Part of a small language model's weights.
Architecture: biases, untied embeddings.
Training: a variant of Adam for these matrices, 1046M tokens, 15961 steps.
Each number is 500 + 25 x the weight over its row's rms, rounded and kept within 0 to 999. Layers, rows and columns count from 0. Numbers have three digits each. The size before them is the row's rms in percent of the matrix's.

# layer 3 MLP down (transposed), 4608x768, rms 0.022, rows 205-230, columns 640-767
100:491485523505487494509513526505489507478463501515472489494529509466488501514454525499489536486506515502500507501532472468535478536554491469458453490470506476489447504448573536491493509503542479486548508470543506490518493505478504487514497464464529499523506511488493524487500507575532493470507507452465525499555483483515486509483456516529458494528497508498532533506547484507470541479499
097:489474469525492480479504507507516518457488527482446500520528508485471499493447499500530505502533490469548486518479456490486551494493478478497488517571507476452536506531455462512478558512516542514501516467475512482482534496517480516482524478526476496503534499518474455484487534521491475481505501491501483541500494507525498473442484483484482485571473473517488504494513464493458494534443
093:508511499517472522449508479512475492507542489545515490518462494490490521528516462516506453506511468499486511466518503509503504472501504489481529478509513522491503530478499480532487468508495521489548486498457555504490500498542480524510520504496529508484530530529507511528479494488515532512521511519553485509463484541473452480503518512491509543495521527482526483472543529506488522484529
096:497501555530479518481477477482534471528532513504482509507494483478504477500488547508491517474496522492511443504523475499481485500515503469477503529528492503507511478507496477466497539443467517506519463504518499544491519490547478490477484526536467530505486501521521535497489470471508477513474500483524515490524510534467515501514506537505482489478520529466498532455497485507531505472500
098:472489525453530495530517509508484510509514518459462489460495501495543485544522503525520550488512517513512475515488486471513513522445545533478517437522509508495452501454512559498489448513530509491495529484508500473502509505517487516471470491517485481497441544495500549453495506544523502524537504498482475521464540512500482458516487525519488503488491520515476527467528510486504520484480
101:504495542479490491504502490470510513514480488479512507537519522540506555498512536557553488505492480470451452531495471452490505498468481489440535485502534522497509516506468487507528479508484504457520512492493444535486533508470519515540484471478527478472493495503472524493486524486493522489469485507514485530498519494516460460543503526499492495496508518528490494468504506528527540539483
098:533515516513501544497482462514492528516520500521477525491507458522515483499499469499495515495501500475505500516481489496504504513509511564479511519508514542497476452497486503521525496511491486543475506499525483489523508528480528483513473501523499491527516514502555516510540508473494498487472477493507518501544545543513495465503507491499513475484500560508490492457510485446499453536521
090:497447504543504510497480496494537497488462474528481494548532473487453500508499518527479534483499447504512508529507517495483526513494513478537515514523468508483466478473480504457505510465490536514466546509523549492509505504448474473530506540515477490476533477534533475507522486508482504469545475484491489528520534486535505495484484518504494507524493511502473490526482489488535483535524
097:532537490518508502490473478510474517520484503513524495458504508469537522485458557507474490481475528470473486488522561466512538536478511494487523491462465500515489513476516495498543498465522486512501462527495533488498525472496525491486488506556471475469514499454501530489522530493519524553507540478542466475504498532489479454460498516519503456537509528518502503503514502465478506480474
098:533578453485528556483540481485518498459536506483494538465501519496521523521548465460494489492518494473460477482496504498433486476456504529518490463526452564434522491499466457500506497513546533483458495491559545473481478490476501483465534520524475505487482491443463499536481504466458514533502506468493521506538518480534510497493491500490524547499522533493472515475532486456498508532512
102:469524525522523548487509481526498492523504498503498490482507509517468494454480530481501484503514505484480479504474501539507524520471527504486498506497547476496482505518505488459440517506475500483526500488493482504495507532515513515472473524486492518510495427519519500464498542470457510507509541544477499483485503521517495499481471512474517497559501441464525465504483476532501523482487
093:478511478511518495540455533445505541518524469502465482472507522543518489518499537541526494485499521515498526512470462461539509480482509489509522514505520484491530507557496476489482513491531450538477460480474444499499510482507502516490518473501502518468487500524512521538506528484495484492468481526457492515498508452539492438470509530484501501471511535490448474507492515513517514513502
117:452512499507513514528505495517510516497506510535548523502477529484482473523505515444515509504521513527493475475498487467529501495471515476523507474549521489508509497491524501493455508507518509510512533503480515523508464495518520478470493468552535455507534508519529544479433473469508521476521508547515499521518467466533507493505442528501493491513518520514488525471510528512456475522459
094:490500532478467477506473501463546477513515476501504489472488516490476471446532451467477493483515522516543472463488492487492538496480490543469529522464527510514473506502500502535509532487498460517480469468514478521494550484494581500503485515485487543507470472553544527453530441521499522528498458489477504464489478512495485503487485546479485511488501506460477494536506525502523484492480
101:499488528523496460484527541476543464508575515496439506484498481476529478484485484496470502492514515501554520486478514531461521517558538497529512487511556497555528469471496475492478470482487478461460495536487530532464496482500499468453514464513546551476490464498474491490554528514516468482513464516527557484524486512493527502541462506478494519505502439484478499525485497503536518487548
100:552507503523489493487479482472515569509481520491484520560497491497492529463486484503471511484523528524455470518540461533487485489503486516530471496538570525503466473499531491518529530505523521522534491513476523497520509517520462486531514496496519511509512511538477458469488535484438499496535486476484505513538529454483487494477482543492538523506506491477522483501517514472471487517502
102:490501523510545475519498505534485524430441525514527480489493506559506526486539531500540518471505487469523518524525514493496501514507542484475511489495535478515474494512489517501459457517486527462465481487548537499520513501482492473509557482541481529478534480493529517538518480509465500471515494464482493499488502545500543488460490502536513487451478540488527493488510516538479517477487
105:509490532496474489521533540539510517523504498444488499493500473508455461485493530522498485484468472486531526505498498497515579472507505504502492461518467522495501510501512515488490513495490491490548502465525491458511484486495475467487499564494530481481464472519537533508514534528512511454541459532489513508475479483507538473488489510486529495550503480495478442488492525506467488510460
105:447492510542482475498514449523505493512506496478492494518482479570505541513478502479471485555523519504509511518512505520493484527486542520520561501518513473493531492508497490507502536470519571494452438469466486458552500542547528481503537524490499510525503491573487479459524547510451505503529449474453479515457520508517479526494509527539494475475439510507482528485457546463500510477485
122:506480475493473475457492478495495519489476500470455515498524472498477486532518489504506505572506491493550507490472541496514544483498549505513506470498474513511480511498481546510516539497502485487523465495484460486520534485512512510494480530470484503493493505493501506477451477488581530490512526491561470515505497525526492505482523497482499524459499459512537473464493456462535491472512
099:460499504471535473469459496486490464442493468535502484494529503484537491523492505520519503491477498530494507498478523517483516533506508474524442470522549483496523479460510510514505491494525494545489512476524528566486520466419498502526483493498528485490552510480468474521528541549468532496527494551517508489505494507547460532498538475470507513492486530561541501535515516485527497502522
097:522509445512468521464519529517520457500508518503510528468523477499492505449530526470513523509476464499507512494496517542524493551464518493495473530536532489492515457534528485512507504472506524504467506465510504476529469482473486483457498488509574473471459482492484521508523473466486496481526523526509528519542488496500500515511442540520484514501522526495492547510518524511496506466532
098:502470480555518530495492494514505504495524505463500509499509504548511510505485500498503525511522456514492507457506504556507513510503483481513503488454534500521509498536501518543503483478533538514502514501470478526483441533471446477477518513477536534507484491499498464469491539532474472484499495523516480475492471481526507512540505464521475531486518485536514472488522442495470516519535
099:501543481499536515522485504513502485523500495534499528494479500499495499518519538532507519510494521506456478470479536550474528487516538458525483511518513551496454478496476499489531524479518469477491475477496498489531506496506505493497468524481508466544458481517498519522509472516516509541482488517582524527550518517536481513473532496508480513511496415522526461470503490490503510483516
095:501480517536536527444544499529519466462502547468529500507502515487469491491519480531449524506453471515522496476508455483484526441524510463483458496541486500495476492520532471507468460513496492511491512490500579532508482499536514542455532516501507486489471488491491498535460511476488499564480509499481471516473515499498544485509468516460471545469483503484472521446519508550543480502507
116:537481510506468448477494504520528510486499471484471531506504465509506551506467525498501487498509495505558486529458481531508525513538540497498465488464469531495490531468538509501547510489514450545496491513510510512520524514494465502486531533432507482514497473486521489504477536529545506504516541508567467447540521502475496526492495548515509513501540479468545454495479492483485507475484
# layer 3 MLP up, 4608x768, rms 0.0271, rows 206-230, columns 640-767
100:476523529462449511536525518501497505530504536521533497449519506530503511529551522489510528480481540491536543519515518459505428493473482494507544483475482521516504509511516513473509465490463447467489485508514477528476459469462511510483469498443523470487501486474514507574476493468465490540449493492474520470492504504486513505545496496511537531423528548472502517513442512515517519460486
094:495468490465515465525530520508521526476456512443545479465517513540497498460497551448480528477478532492512488539468476483485487510496514521513466515501487527523496507514515512470505521528517440511450498511525455491497528477469521506443500510501473470490484502478478499509485533471489485514468464501445529527532498460519536493513480490487498493519518461490455523523418464468516482524493
103:453493478499479513505531489494479504467485504500547480478478502514501509495514461492521489490468550482527523555469517467500499504497485530505478488509567485551515461515542433465509487564524499479505497492506491469491522489466493492491519481488499457523519456478503479521493524485487537485515532523509509553486505502522482520477534462478503512519504537469515480509515473480487523503537
097:539518506500493508484515466501546504501513491515513515504500499486471468465488506476476478518469474508498523478495560502482476458519456456479487517472491530518563455509490450502517553518489491552526444512488503503516478473503518475515491495483534500496557470490475462530521506458489501491479496514493527463528472513522521536482508491495496480535518478499523489537501465516493469501505
097:504507446506514510493491507540500482509543541476485499463497477441473475523496447419501481501495527517555498451542537514522493485510495517519457480494467476472500484515517505490504495497531498557467510514533522467509491489533497481510542561514480540510521482514509484522504468539504480522507523508485494459493503507481532524505463463498507514482510490457495519519534461491488494484525
098:447484475479496441495500522503514477475455506479528495511477540484493517505506520480484483528523520530501525479508517509491532495505490440493479486492495465519535559473510488497480476508515517490523501474482529530472512495540463506502531492490489525474494477488439468484436475522509505523532533520491489507461472461475523523496494519508515526516511435494520488543480512526506556471467
100:473551487457515496531497515485465500470536516487503517495518491482514522507510512506486478518503547508493492484486463488502488485500491472468461473508522517536501470530503522516486466541518477499500487517481486475481487510564499486470534505476521518526480498509500491511466528495466487505439544515512528508469464505478508513519523470508502519521529509505479511472536474530473567489474
097:479465537476453479501560521509545479479507499505484531538505495542471500536545437500498508500525472505503515528496470526494483485509494508503492524525524499503520478527487497507489500514519497500500539467493476519494509544501460499531508475473539536541472482542491485506451465506464479460487468540444531557502480453520525555553495492462510548469487505520492511510485481508513531518523
094:483445543499484439513485487526518476514463503513498453519504493491498485490490538545506515542502524509529489490530507502544496517530496486471512520461538467554489511486542523525501508497464445506528489523466477526516500480511525494507468477493500510517521488552517494459518520552524467459480508544512479518484509487475512520528521497512477470507488480541514467489441488517490488447475
105:531459504516510474500465523463504507481498511489518507474496543466521485521516476541507453495495506506502509494527499486495497453490498522484503481520512528515513503521500493510548455491564499523444481530489497469511502456486525504483487481532498468534550482473481480502496518507559508448503451500478512522482487483450528495513496480534470513508487488526465526475469437486498516505538
096:523513521461464493476539480543496497495452514463532506515509470433478500494474457431485511538486477463491489486506508508500477495506487523484472520529459511480501454457503483503522466513473553474502554553528502496537518506495503493539496522455522522545532517478465483502502472464495515476518488487538547474511496534479517526515496443539513507517511474513504489504521463490499525500503
116:453512483474542491516469510495506460500499522466493479525469504488471580499501544510482515539475495494509547525516535491487487492450505438485501508507508525540505497501533512500462498495486468510506504539530467477480511534492550491485540496503470479485519486505517504510467517485568501511469519480461540526509512489484448483540480475518506520511513459510517512515502505546517532481519
093:513511494508528517506509509531472528497473546489488503487508475523533511546483541518493495538478472473491523499536530503493451503516500467547473472535481488486522486504488495447478457522534524508522560527477493504526480540517419488476523491527506454515540507473484490548489551478500464488538509500505518545523511487464528507504494458517523481519518499535495514477501480506468528514523
106:525533489494448484534510495495475487477492499505538513481463484522475533489485537476517487478510494493479520505492499485544460507442475499462464473498495522510498516518499470470517497527484480507499515463496490516544498485475566539500517504514432466494504492510512491526444497503474541549488515525469447502451496502493503511497531452532499511543525544509530519477538526472509498524468
098:475498510474506499509518531538487460498552509494465463435515480495523485507539546475518453512475482487558561511450509442495510501503506476468496530470486502509541513493489500479464466492505483491492511495500453517481502494483501496471544488486486483492494503504508542545481482516558511500478521522497489484460454540500543534555495477533497483459498455500484506496442509501518551531475
100:522511461488424502480486502480514479527533513482503522495541482440516484487483435480467507535499518511457470482484469494532480488485471481534488487522464558479515532528511474487513585498498474548509515509449461503481474488491513502499467523433489467538495512499494506472484487468532495523537513538528512510532511458479466520563502486487486508540514498491464504532479470479504486527502
102:497490479485524509476477488447507467487460540528494491515500494507503510499512483471515497526496535512497497509484541473505436494479518498516453528463536508508510531494522489492451491490502473495519488523458473523471529515486534512526510469466524512514503520506477483526475499483499469490483528486494507492520479503474483527477509490502510488466522519512500561476502483492493500546493
099:533497479476494535487506541468532482516481556517524477478533528435484429498533481518511506458512513495524508459459500472535509461512451489476438529495465509528497495504507494466520471543488467497530570544515510494456528490466485534478484488513470481507515518461498476541469456480520479492465538517502552502552510510471517475512496491497531527491556490468487501509517459520499480500516
112:543465487462493457451476520529536503457517499516492479476494488492464519465536486512484509538491483490534562509496497530471505498528523516488525478467486483541495509501502502483511480475516451523510506502488453500458565492499523492523534542522453522495510485475528480523538546471500513507524536492510524529492506472540504520492483492508514514483530498504481457475509488520516529518502
096:533494475533458538497552504521508517540529544467537534489470480501473498491471477484445493520515522522461495497505498489525479459492499490499517518509475512524491534568522506492463505533498507455509468517456476436509488529546483488473526520521493528509452491514534510478460490432537476508467491450487512500474514478449518481522482500536497498502502509444454502455492469521470505482492
100:515456549483574499512479495488467511490509519505496493512519513498489500561490506541508479520517505476500472489497490478465487465518512494496541497494466569488516543498467507492497495533505496495561495535461463505489552513509534505495496519469410524512531511511514445453486489516506506516494498456454479493483473495510503474490544459469519506491505448511510465486497472502471467531493
098:510502516439504498479504521492473493485499466482523495482489508424501515518533523503491485465479537498536506524494522476464458512509519528505515517525489501507491538487492481466499491525483470486482474502537522491486524478490560513506493492481442467510520507533500502530506440454501537507517540490459522514483532501450502502461490516494537499516494520481479562468485539489523492508466
096:511479483486450479456471529515516537461506523441512509515500493503514530491522474505438468492513513506478525520502476456516457526484469523485484479492500444522538544513514511516512497510493514503495500504504509495484459507492488497502557479510505520487523531505516501502497560458487485457484519476440505477479473501480526495555499515504543520531517543478511554511485500505481520480483
093:481512466437476471536468476471503538531466465530491495525489492506516473497482505449507466486541534452513507504493514508544497551446492525512539502473500496506518513486478523478514540492501493500511491515510432472502545511461495463540475488494518497530544505517493525489523491507501488436515483514530520502512496500506463509495513463521515487535514533517515498536466501470457538499499
117:541457537477502462433523513504552479489482449502469453505505475551464560464512487495479471513495503495528511535483495516476488487489477520500532472516476515517476543483518452490523513503502500512500512516491533475495495499500522481520498517489517478511495475516519461538519509522521510466511543509467496532486457493478482525513494470520506542476516519555491504466456457483526482507539